From a checkpoint of a small transformer trained on Wikipedia: 11 layers, 1.35M parameters.
Each number is 128 + 32 x the weight over its row's rms, rounded and kept within 0 to 255. Layers, rows and columns count from 0. The size above them is the row's rms in percent of the matrix's.

# layer 2 attention value, 96x96, rms 0.0976, rows 0-95, columns 0-47
size [ 82  86  86  90  88  99  89  82  92  85 100  78  93  91  87  84  88  88 104  93  84  96  95  99  95  93  92  84  87  90  96  84 115 107 106 101 112 103 132  95 112 115 115 125 126 102 100 134 109 110 123 136 126 121 113 128 112 124 125 112 122 118 119 119  90  85  94 102  92  91  91  87  92  99  93  89  89  84 110  82  89  90  99  90  84  87  92  88 101  84  89  80  91  92  90  89]
[[136 125 119 174  80  86  92 184 116 176 138 111 149 152 109 111  71  89 165 183  79 173 125 143  95 120 171 132  88 106 153 155 166 169 142 132 158 110 114 108 130  75 130 171  96 100 127 162]
 [136 148 152 175 130 123  81  94  72 179 120  90  99 113  80 162  96  78 162 150 122  86 115 170  88 198 130  87 163 123 141 120 115 108 136 201 177 177 176 178 113 134 177 149 129 144 165 140]
 [ 86 155 128 144 118 222 116 146  79 112 160 117 101 178 108 124 126 141  83  80  76 153 116 143 124 117 117 176 117 140 127 149 150  98 175  84 140 131 161  94 118 162 117 121 176 184 155 122]
 [136 133 132 163 137 164 174 100  94 160 141 132 117  95 140  82 192  84 154 198  86 118 127  90  89 133 149 103  71 156 136 105  92 124  92  79 134 135 133 132  85  76  88  69 141  57 102 139]
 [172 114 154 177 130 129 161 107 147 151 149  81 112 145  78 128 117  87  98 121 146 110 185  87  67 181 133 144 160 138 189 139  63 167  92 109  86 112 103  81 129 148 114  94 135 179 124 175]
 [148 107 122 102 127 102 147 154  93 131 129 135  89 121 169 117 122  89 102 199 155 125 119 116 100 159 148 132 142  65 106 176 126 152 147 133 126 115 179 155 172  70 125 125 142 131 137  84]
 [143 166 160  80 124  80 119  85 131 161  99 120 138 186  69 122 117 147 203 141  96 155 126 177 107 120 165 163  74  83 157 107 104 131 132 105  79  99 162  86  90  92 158  81  71 128 173  89]
 [148 110 104 150 129  89 118 164 126 114 157 151 147 105 106  98 104 123 168 102 150 103 111 105 169 130 130  53 145  76 142  37 179  79 130 119 165 143 118 115 155  97 137  92 107 157 183 154]
 [109  81 162 142  90 104 123 128 119 146 139  73 140  72 148 139 121 157 184 105  98 134 142 175 114 134 141 169 140  83  39 131 112 158 128 166  98 179 139  99 127 143 173 206 130 158 172  95]
 [170 132 121  79 140 135 151 217 161  93 136 107 110 202  83 115 138 100  99 105 139  81  85 135 122 118  95 159  99 162 194 125 183  96 121  83 177 142  65 138 117 153  70 140 168 151  96 131]
 [101 153 117  93 126  96 141  67 131 172 162 126 103  92  24 112 111  92 103 160 215 106 124  98 141 130  80  88 157 166 127 159 163 128 144 116 106 161  98  84 130 137 117 145 155  97 129 132]
 [112 103 149 148 137  84 128  52 132 172  59 173 186 149  89 109 143  76 136  96 114 156  33  89 126 139 108 121 116 166 141 143 133 149 146 104 149 155  84 178  75 174 184  87 104 172 104 170]
 [150 101 152  94 159 162 150 133  98 106 106 150 152 135 161 121  86 159  98 122 139  86  84 138 108 181 148 169 103 137  78  73 142 106 188  71 156 184 110 110 149 177 110 204 151 110 172 130]
 [ 91 139 131 101  92  93 120  60 140 151  80 173 109 165 163 120 108 119 103 144  65  91  91 120 106 141 122 107 146 160 197  85 129  97 129  87  77 197  78  80 133  97  89 128 109 101 107  89]
 [161 167 113 130 121 149 101  69 152 132 104 171 147  58 203 103 171 138 173  92 180  79 123  90 134 137 145  97 111 150 155 125 105 159  56 141 119 109 118 167  77 105 104 176 107  92 145 150]
 [126 152 201 157 149 154 135  89 133 165 166 119 158  95 132 172  99 112  98  37  96 142 148 129 105 129 167 113  89 150 107 207  84 171  85  64 114  73 105 140  80 113  99 149 134 201 100 154]
 [171  92 140 161 111  93 126 105  89 121 180 115 132 131  81 124 173 152 151 144 164 147 175 143 147 106  81 108 172 180 169 110 113  86 180 178 126 111  90 147  90 198  94 175 125 100 107 118]
 [ 99  87 159 116  87 137 159 133  66 109 104 119 131 133 199 100 132 113 171  89 127 137 179 118 135 143  73 158  79 163 137 163 146 136  72  94 175 157 154 155  74 129 116 159 163 102 121 171]
 [124 106 161 179 108 104 139 106 114 118 158 158  90 125 121 118 131 122 132 149 142  80  82 119 110 175  96 104 127 183 128 180  77 189 104 162 160 161 103 158 118  98 184 136  93 140 151 158]
 [ 60  87 130 150  99 154 135 168 154 168 146 155 157  73 154  80  84 168 112 152 173 179  84 120 111 149 100 178 108 133 132 179 132 184  83 107 103 183 115 156 113 120 104  91 154 170 116  79]
 [159 111  92 120 170 174  86 172 118  95  82  88  84 106 121 112 112 145 165 125 157 150 149 107  99 109 126  82 105 106 168 157 171 110 166 126  88 165 155 139 144 138 113 125 127  97 116 141]
 [104 135 132 129  88 177  94  95 120 177 143  89 117 118 175 118 181 142 183 169 123 119 112 141 140 128 132 124 130 123  67 148 105 175  73 210 122 119 124 178  63  90 135 149 114 153 173 153]
 [167 116  80  94  87 171 101 250 183 132 186 138 110 137  63 143  97 128 144 120  80 118 153 177 198 160 156 162 163 145 117 101 157  78 116 108 114 125 118  63 142 165  93 184 100 106 154 148]
 [137  98  79  87 141 185 136  85 126 127 136 120 143 117 160 140 141 140 113 138  87 181 134  83 151 129 172 182 148 114 169 163 134 138  82 186 103  84 135 139 187 107  95 119 113 173 138 151]
 [155 103  64 148  96 130 108 166 134  98 121 175 116 136 128 134 154 161 115  72  92 159 118 159 118 100 134  96 119 173 146  83 169 110 109 105  95  73 123  75 109 134  82 107 125 104 171 120]
 [120 151  95 186 156 129  99 102 105 124  92 157 160 189 107 149 136 135 112  49 131  83  86 108 137  96 165  99 150 157 163  64 110 104 132 118 163 148 108 175 168 171 134 139 176  70 145 175]
 [170 158 121 139 120 125 115 204  98 156 125 150 127 188 116 174  90  76 152 186 113  97 108 119 135 123 124 134 115 109  97 152 107 139 180 129  95 141 159  88  77  84 155 151 168  84  87 131]
 [146 179 120 156 147 126 143 105 147  91 121 119 101 122 127 136 103 101 156 173  97 129 102 180  83 126 140 105 160 144  70 180 126 130 135 172 110 125 151  91  66  91 116  82 139 126 118 104]
 [171  75 129 121 118 141 153 104  74  93  89 151  93 130 120 118 181 102 104 104 106 145  92 163 154 100 117 120 119 127  87 165 105  62  95 154 145 143 108 115 140 149  98 212 158  71 171 145]
 [108 136  80  99 120 165  68 144 158 141 157 167  97  97 155  96 106 172 117  95  86 185  99 137  96  83 181 152 140  86  83 149 164 144 144 154 130 104  77 125 140 105 175  97 158 223 150 118]
 [155 107 101  76 114  91 167 153 123 125 150 155 158 133 138 133 114 101 168 147 180  99 104 166  90 100 114 139 139 110 123 101 158 147 146 107 138 179 178 126 181 104 133  86 169 119 160 142]
 [160 104 115 122 116 158 133 152 155 119 185 152 140  75  66  86  82 116 171 115 109 106 129 142 167 111 132  44  92 183 141  68 121  67 155 106  80 107 106  90 144  48 167  84 161 136  83  97]
 [162 150  96 136 123 154 112  92 139 159 150 132 148 111 152  93  71 145  99 154  62 144 184 102 136 130 140 192 142  63 116 176 143  83  98 153 163 112 106 130 107 140 124 153 127 189  79 140]
 [128 178 190 124 144 110 128 121 125 124  56 125  75 164  98 184 174 159 104  78 162 162 127  90 119 134 129 104 123  90 118 175  76 112 122  95 133 161  95 126  76 116 150 149 137 127 178 160]
 [137 120 177 138  98 152 150 199  80  94 111 142 144  68  87  87 177 101  85 118 146 167 163 181 145 109 124 106 110 133  96 123 115  79 128 175 156 101 171 192  97 178 171 165 120 131 129 117]
 [ 88 114  93 129 166  91 168  93 116 160  81 129  79 186  83  89 165 154 190 106  98  81 148  90 145 175 136  75 163 110  64 122 162 127 129 122 123  99 141 165 118 173 177  93 143 103  87 132]
 [132 172 118 144  99 139  92 166 148 165 104 124 176 122 116 152 151  82 101 175 133 155 107  70 135  91 155 121 161 152 149 119  76 118  98 153 163 169 149 123  86  90 140 104 106 165 161  94]
 [ 96 148  74 105 158 130  54 126  96 113 179 111  92 149 106 146  89 146 182 134 148 156  91  89 147 149 108 158 126 166 145 182 141 167 105 126 110 173  76 108 155  70  68 117 146 130  90  98]
 [117 172 120 139  80 167 167  97 117 132 136 112 165 158 169 123 105 176 159  81 116 172 139 127 100  96  93  72 135 165 103 172 201 128 165 158 140 104  81 168 110 118 130 128  97 133 118 108]
 [ 88 141 111 135 127 210 113 124 165 131 157  97 172 177 159 137 166 159  98  92  79  98 171 138 106 121 114  93 145 158  96 145  95 154 170 117  86 139 121 186 188 192  59 141 113 105 174 138]
 [154 135 164 144 113  35 181 153  93 145 141 141  94 126 180 101 151 108 153 135 135 172 200  81 161 129 119 169  77  80 102  94 128  89 149 108 111 141 112 193  95 129 176 121 145 146 122 177]
 [149  86 144  71  98  96 162 128  73 146 104 127 106 145 127  92 145 103  86 169 222 127 176 148 136 172 106  96 150 109 137 105 141 194 126 201 112 155 141  83 151 160  99 135 161 165 130 156]
 [114 126  73 124 118  95 181 190  78  89 180 134  77 152  79 182 125 175 116 174 194 171 129 100 109 148 117 147 129 167 176 150 117 137 122  74 144 108 121  91  86  85 119 158 103  55 135 162]
 [100 141 110 174  86 132 131  91  86 148 177 144  95 120 181 196 160 158  86  59  67 102 186 110  85  89 131 135 139  99 146 175 134 155 130 110 121 107  99 145  63 142 157 140 130 118 174 185]
 [116 128 109 123  91 126 129 186 114 116 152 147  88 144 179 205 132 106 181 162 119 125 158 113 119  98  99 171 145 104  83 155 149 144 159  88 158 140  84 103 195 132  99 149 107 120 132 153]
 [128 100 192 141 128 110 105 117  99 106 122 174  94  82 127 139 156 132  93 108 161  61 141  62 112  87 116 133  87  81 134 104  73  56 133 187  73 120  97 158 103 178 147 133 129 196 139 159]
 [163 168 123 158 175 192 127 155 116 118  84 115 175 141  84 114 166 109  95 113  85 123 150 151 154 124 109 129 103 127 130 135  47  80 103 184 100 116 142 176 143 182  83 134  57  84 159  73]
 [131 134 127 186 109  74 142 138 139 109 181  90  76 124 110 157  72 171 103 204 192 101 152 134 123 134 115  99 107 159  37 165  90  78 131 205 114 181 112 141 154 112 159 136  98 110  72 130]
 [154 148  97  79 167 161 164  97  65 122 132  89  58 135 132 150 128 199 110  97  44  83 139  87 141 106 196 106  98  99 169 105 104  98 203 129 148 143 112 123 171 133  69 108 147 117 110 153]
 [105  85 114  81 115  75 179 121 129  97 138 156 125  96 130 100  96 193 135 139 122 111  98 190 125 156 159 147 196  55  65 126  95 136  52  98  97  91 165 118  73 135 135 168 111 140 141 115]
 [137 173 133 171  75 134 113 111  87 142 111 100  97 109  89  82 127 100 145 148 117 136 121  72 141 100 165 181 126 112 150 160 154 110 166  98 144 134 123 175 179 101 158 138 146 142  70 163]
 [ 76 128 157 106 118  86 103  90 110 160  95 147 171 102 147 115 113  75 144 167 197 196 130 151 146 156 143 161 134 105  58 107 189  74 117 110 131 139 102 126 117 111 185 147 104 154  76 125]
 [132  61 119  83 140 154 134 108 114 154 161 111 103 168  65 135 150 124 141 175  91 130 120 117  75 131 144 156  64  97 183  44 148  88 112  55 132 146 150 150 125 115 150  98 146 177 123 107]
 [102 117  99 163 168 108 107  95 110 122 139  94 145 118  77  46 149 151 118 143 172  53 119  94 165 117 136 114 134 109 154 155 164 178 162 113 107 100 105 130 144 165 132 127 124 109 127 145]
 [128 113  71 112 100 169 102 152 116 108 118 164 129  90 112 171 132 218 185  67 151 180 145 157  74 145 149 118 182  90  82 155 171 136 182 125 140  93  81 122 136 134 125 164 149 168 110  95]
 [ 88 142 121 128 120 130  96 149 103 131 157 117 111  61 148 159 118 147 136  87 152  88 124 132  84 165 114 152 142 116 206 195 104 143 171 126 135 137 129  90 111  96  92 140 115  79 130 143]
 [160  95  90 123 107 125 196  97  98 147 186 168 101 143 145 156 154 120 113 118 153 173  79 117  89 115 136 150 121 139 134 131  99 135  65 117 111 113 148 115 109 131 202  91 165 160  98  71]
 [157 121 129 168  83 162 100 143 111 141 165 124 111 145 171 129 110 123 154  98 160 220 133 130 137 148 122 150 140 179  69 105 138 124 111 166 121 100  77 160 105 160 123 202 146 203 139 155]
 [177 164 141  46 178 127 123 166 122 150 137 125 107 131 200  59 141 143  91 128 117 166  90 125  73 109 151 134 122  79 115 105 121  92 174 118 142 138 177  93 106 137 133 169 153 168 117 120]
 [130 129 169 183  75 140 159 106 102 150  92 143 129 155  99 102  91 133 106 155 112 164 164  94 102 125 130 106 102 184 206 141 121 134 128 123 162 126 131 176 108 122 134 155 103 112  95 158]
 [ 96 139 107  73 115 111  92  98 144 128  98 139  91  88 241 114  84 157 128  99 141 113 125 134 145 133 170 169 117  60  79 165 121 141  99 148  92 101  82 102  67 166 140 199 109 101  94 187]
 [128 100  81 148 108 170  76  61 101 133 170 172 123 130 134 172  96 110 212 132 147 149 144 106  77 120 118 133 132 162 165 108 152 204 146  83 120 137 125 154  90  58 107  97 160 125 122 114]
 [139 109 139 112 170 130  78 134  91 177 150  89 177 108 146  78  67 135 125 130  93 113 102  84 108 111  85 143 107 125 182 113 168 124 142 145 120 105 120 123 144 126 170 166 145 164 101 158]
 [114  64 110 107 180  81  85 146 145 153 106  99  94 123 122 145 139 117 111 183  88 121 145  94 135  95  99 134 111 107 127  72 105 111 170 134  98 139  58  63 122 161 119 132 112 138 176 171]
 [126  87 173 104 114  86 166  93 132 125 143 155 143 154 169 141 100 154 106 126  82 107 167  99  84 147  95 134 104 183 105 133 150 146 108  74  53 101 142 114 114 142 143  60 130 118 165 129]
 [101  76  82 127 180 144 136 188 180 134 153 102  99  92 144  62 131  59 112 124 100 164 137 155 121  89 118 170 119 116 139 178 111 174 142 151 112 105 164 127 126 125 129 100 184 127 110 128]
 [133 107 144 137 131 152 135 124 142 171 110  96 125 161 117 168 154 112 156 156 119 116 107 174 140 137 159 177 152  88 112 125 135 141 104  85 218 145 127 147 130 145 155 114 204  70 139  35]
 [ 88 117 121 174 107 154 103 126 129 141 146 145 110  90 103 107 126 108 123 147 115  83 149 179 131 152  97  92 116  89 143 125 148 122 166 184  77 130  94  53 160 147 114  74 106 172 117 175]
 [119 138 181  73  65 154 164 197  97 116  88 154 140 122 162 126  87 126 128 121 145  95 156 120  97 151 194 144 124 146 133 184 101  90 112  99 126 124  92 148 102  65  98 154 141 157  99 165]
 [141 151  88 110 103 128  83 107 163 142 134 144 152 165 111 116 157  92 139 143 138 153 101  92 139  91 153 172 138  89 109 111 110 122 120  96 170 146  63 133 105 164 123 179 111 156  99 111]
 [130 149 114 135 167 169  94  66 111  92  85 124  91 169 170 158 140 133 113 157  97  83 192 185 107 158 161 100 150 100 182  80 159 137 139 140  79 143 168 139 160  99 137  83 127 167 133 181]
 [114 137  76 114 113 132  88 143 181 158 126 166  79 148 142 123 129 148 197  90 160  96 123 149 108 106 152 181  70 145 180 111  99 163 123 119 140  76 127 171 153 133  75  99 160  45  79 134]
 [152 123  87 119  94 174 148 164 154  93 143  99  83 200  73 154 115 128 106 129 127 111 120 149  75 117 163  99 149  81 142 101 155 101 135 117 169 189 102 100 100 131  95  68 169 164 151  57]
 [109 161 133 177 110 107 162 128 175 176 128 107 152  65 186 145 148 120 173 146 154  93 113 170 116 136 107 147 116  87 125 120 182 122 154 102  76 128 132 134 119 152 168 108 126 153 147 164]
 [119 106  89 196 152 152 134  93 134 145 126 122 153  98  78 149 155  97 185 119  89 145 167 135 157 145 139  74 104 115 103 135 189 129 168 195 107  68 165 111 132 171 162 109  96  96 147 123]
 [142 108 103 105 127 103 130 115 147 109  73 116 169  45 158 112 148  50 169 120 127 106 168 146 129 149 105 132 135 146 107 145 112 129 102 177 169 116 114 189 159 158  83  78  54 102 121 178]
 [ 76 152 158 111  56 167  97  95  99  89  94 148 138  91 204 144 104 114 132 109 123 137 107 123 146 121  93 103 175  84 119 159 174  89 147 114 107 118  98 147 142 109 127 147 127 167 147 124]
 [174 119  86 104 168 141  70 116 139  79 140 160 104  91 112  98 159  80 179 109 139 158  88  78 177  82  96 180  77 168 136 143 125 134 133  89 177 163 109 175  79 112 144 151 157 157 127 126]
 [180 133  77 164 125 157 123 133 196 140 145 126 105 105 110 166 133  88 131 126 150 135 148  73 140 110 106 119  82 185 133 141  76 160 119 103 227 140  98 119 137 125 120  90 132 108 113  88]
 [167 129 154 116 151 131 106 137 137 130 142 105 157  89  92  87 145 189 129 137 110 144  82 155 137 140 179 100 161 148 129 156 158  91  65  95 131 106 107  63 104 120 102 179 197 148 145 165]
 [ 76 146 150  99 118 115 172 149 126 129  85 146 108 125 161 149 180 118 118 113  75 164 154 146 121  69  81 179 175 121 150 139  99 125 164 127 110  64 128 188 140 115 186 110 125 181 146 106]
 [178 142 104 126 105 116 100 143 158 138 107 124 142  42 106 142 146 194  90 169 175 131 108 175 175 122 124  98  74  87  98 102  88 146  83 149 153 169 147  99 177 133 155 155 153 132 118  85]
 [133 108 104 129  89  76 144 131 110 139 166 103 166 212 205 140 146 110 136 152  80  61 173 117  89 115 128  79 107 176 170 153 215 143 149 147 116  85  98  94 104 160 113  80 134 150 148 195]
 [138 126 153 117 157 149 129 130  89  99 171 103 100 109 148 206 144 146 144 115 108 108 134 148 128 122 131  71 171  86 102 170 175  94 117 149 167  80 186  92 153 188  98 180 134 147  83 118]
 [169 101  90 161 117  99 123 106 147  74  76 153  90 194 139 129 162  95 133 119 138 139  73 113 165 110 158 116 141 136 119 109  70 111 146  89 196 132 106 230 145 112 120 150 168 126 100  99]
 [139 123 155 124  98 127 118 178 119 185 169 112  87  48 129  62 116 168 139 120 148 125 135 110 117 129 104 165 127  92 185  91 124 106 139 133 201 129 120 114 142 118 167  83 105 153 131 159]
 [102 164 169 153 155  79 170 118 176 124 118 128 139 121 128 107 106 111 133 131 105 161 172 148  96  94  84 114 204 156 150 170 142 171 145 143  79 121 180 143 102  96 122 139  33 157 151 188]
 [154 131  82  39 173  99 125 158  87  95  87 152 107  53 150 113 101 133 118  88 147  95  82 130 129 145 138 122 149 100  58 110 145 175 160 178  81 103 156 147  90 156 111  82 137 146 174 116]
 [116 108 101 163  99 171 102 187 182 162 179 112  91 141 161 122 138 108 136  96 113 148 139  91 125 120 120 138  62  88  77 111 169  86  96  65 188 194 146 194 160 135  95 123 168  87  99  80]
 [174 124 190 104  72 154 132 105  79  94  98 172 135 135  69 145 156 130 102 182 103  98 143 125  69 148  83  84 105 160 100 101 107 106 152 167 144 193 170  82 139 134 175  98 148 178 102 156]
 [ 88 124 107 175 131 118 134  78 174 117 120 144 127 128 106 146 146 149  65 139 128  74 104 143  87 155 104  69 148 204 157 112 106 143  85 113 130 173 180 164 143  93 152  81  48 144 136 171]
 [156 113 112 180 158 139 153  93 128 102 128 162 159  51 142 137 164 122 172  79 132  70 134 150 159 176 133 139 139  93  82 131  84 106 120 137 159 200 177 189  85 136  83 198 124 116 121 102]
 [ 96 101 104 117 162 138  87 106 168  83 100 175 123 114 142  44 132  95 112  79 114  96 105  70 114 136 139 160 130 112 120 131 110  79 157 112  81  87 147 152 138 146 175 102 153 113 139 126]
 [180  86 101  91 137 134 166 101 169 148 115  86  83 138 129 114 181 115 143 131 127 152 105  74 170 162 163  97  88  99 112 131 153 115 166 100 158 140 178 164 147 152  91 105 195 152 106  92]
 [148 100  75 153 120 129 123 145  97 108 146 127 146 112 174 105 111 104 126 164 153 110  74 115 142 145 178 132 143 147  95  75 147 109 127  98 179 182 108 110 114 141 120 152 118  93  77  74]
 [ 89  80 134 121 106 152 178 118 142 103 127 160 178 187  98  84  99 102 180 148 123  77 111 169 146 111  73 124 179 163 156 105 122 105 110 139  82 112 110 124 133 149 131  89  71 138 136 206]]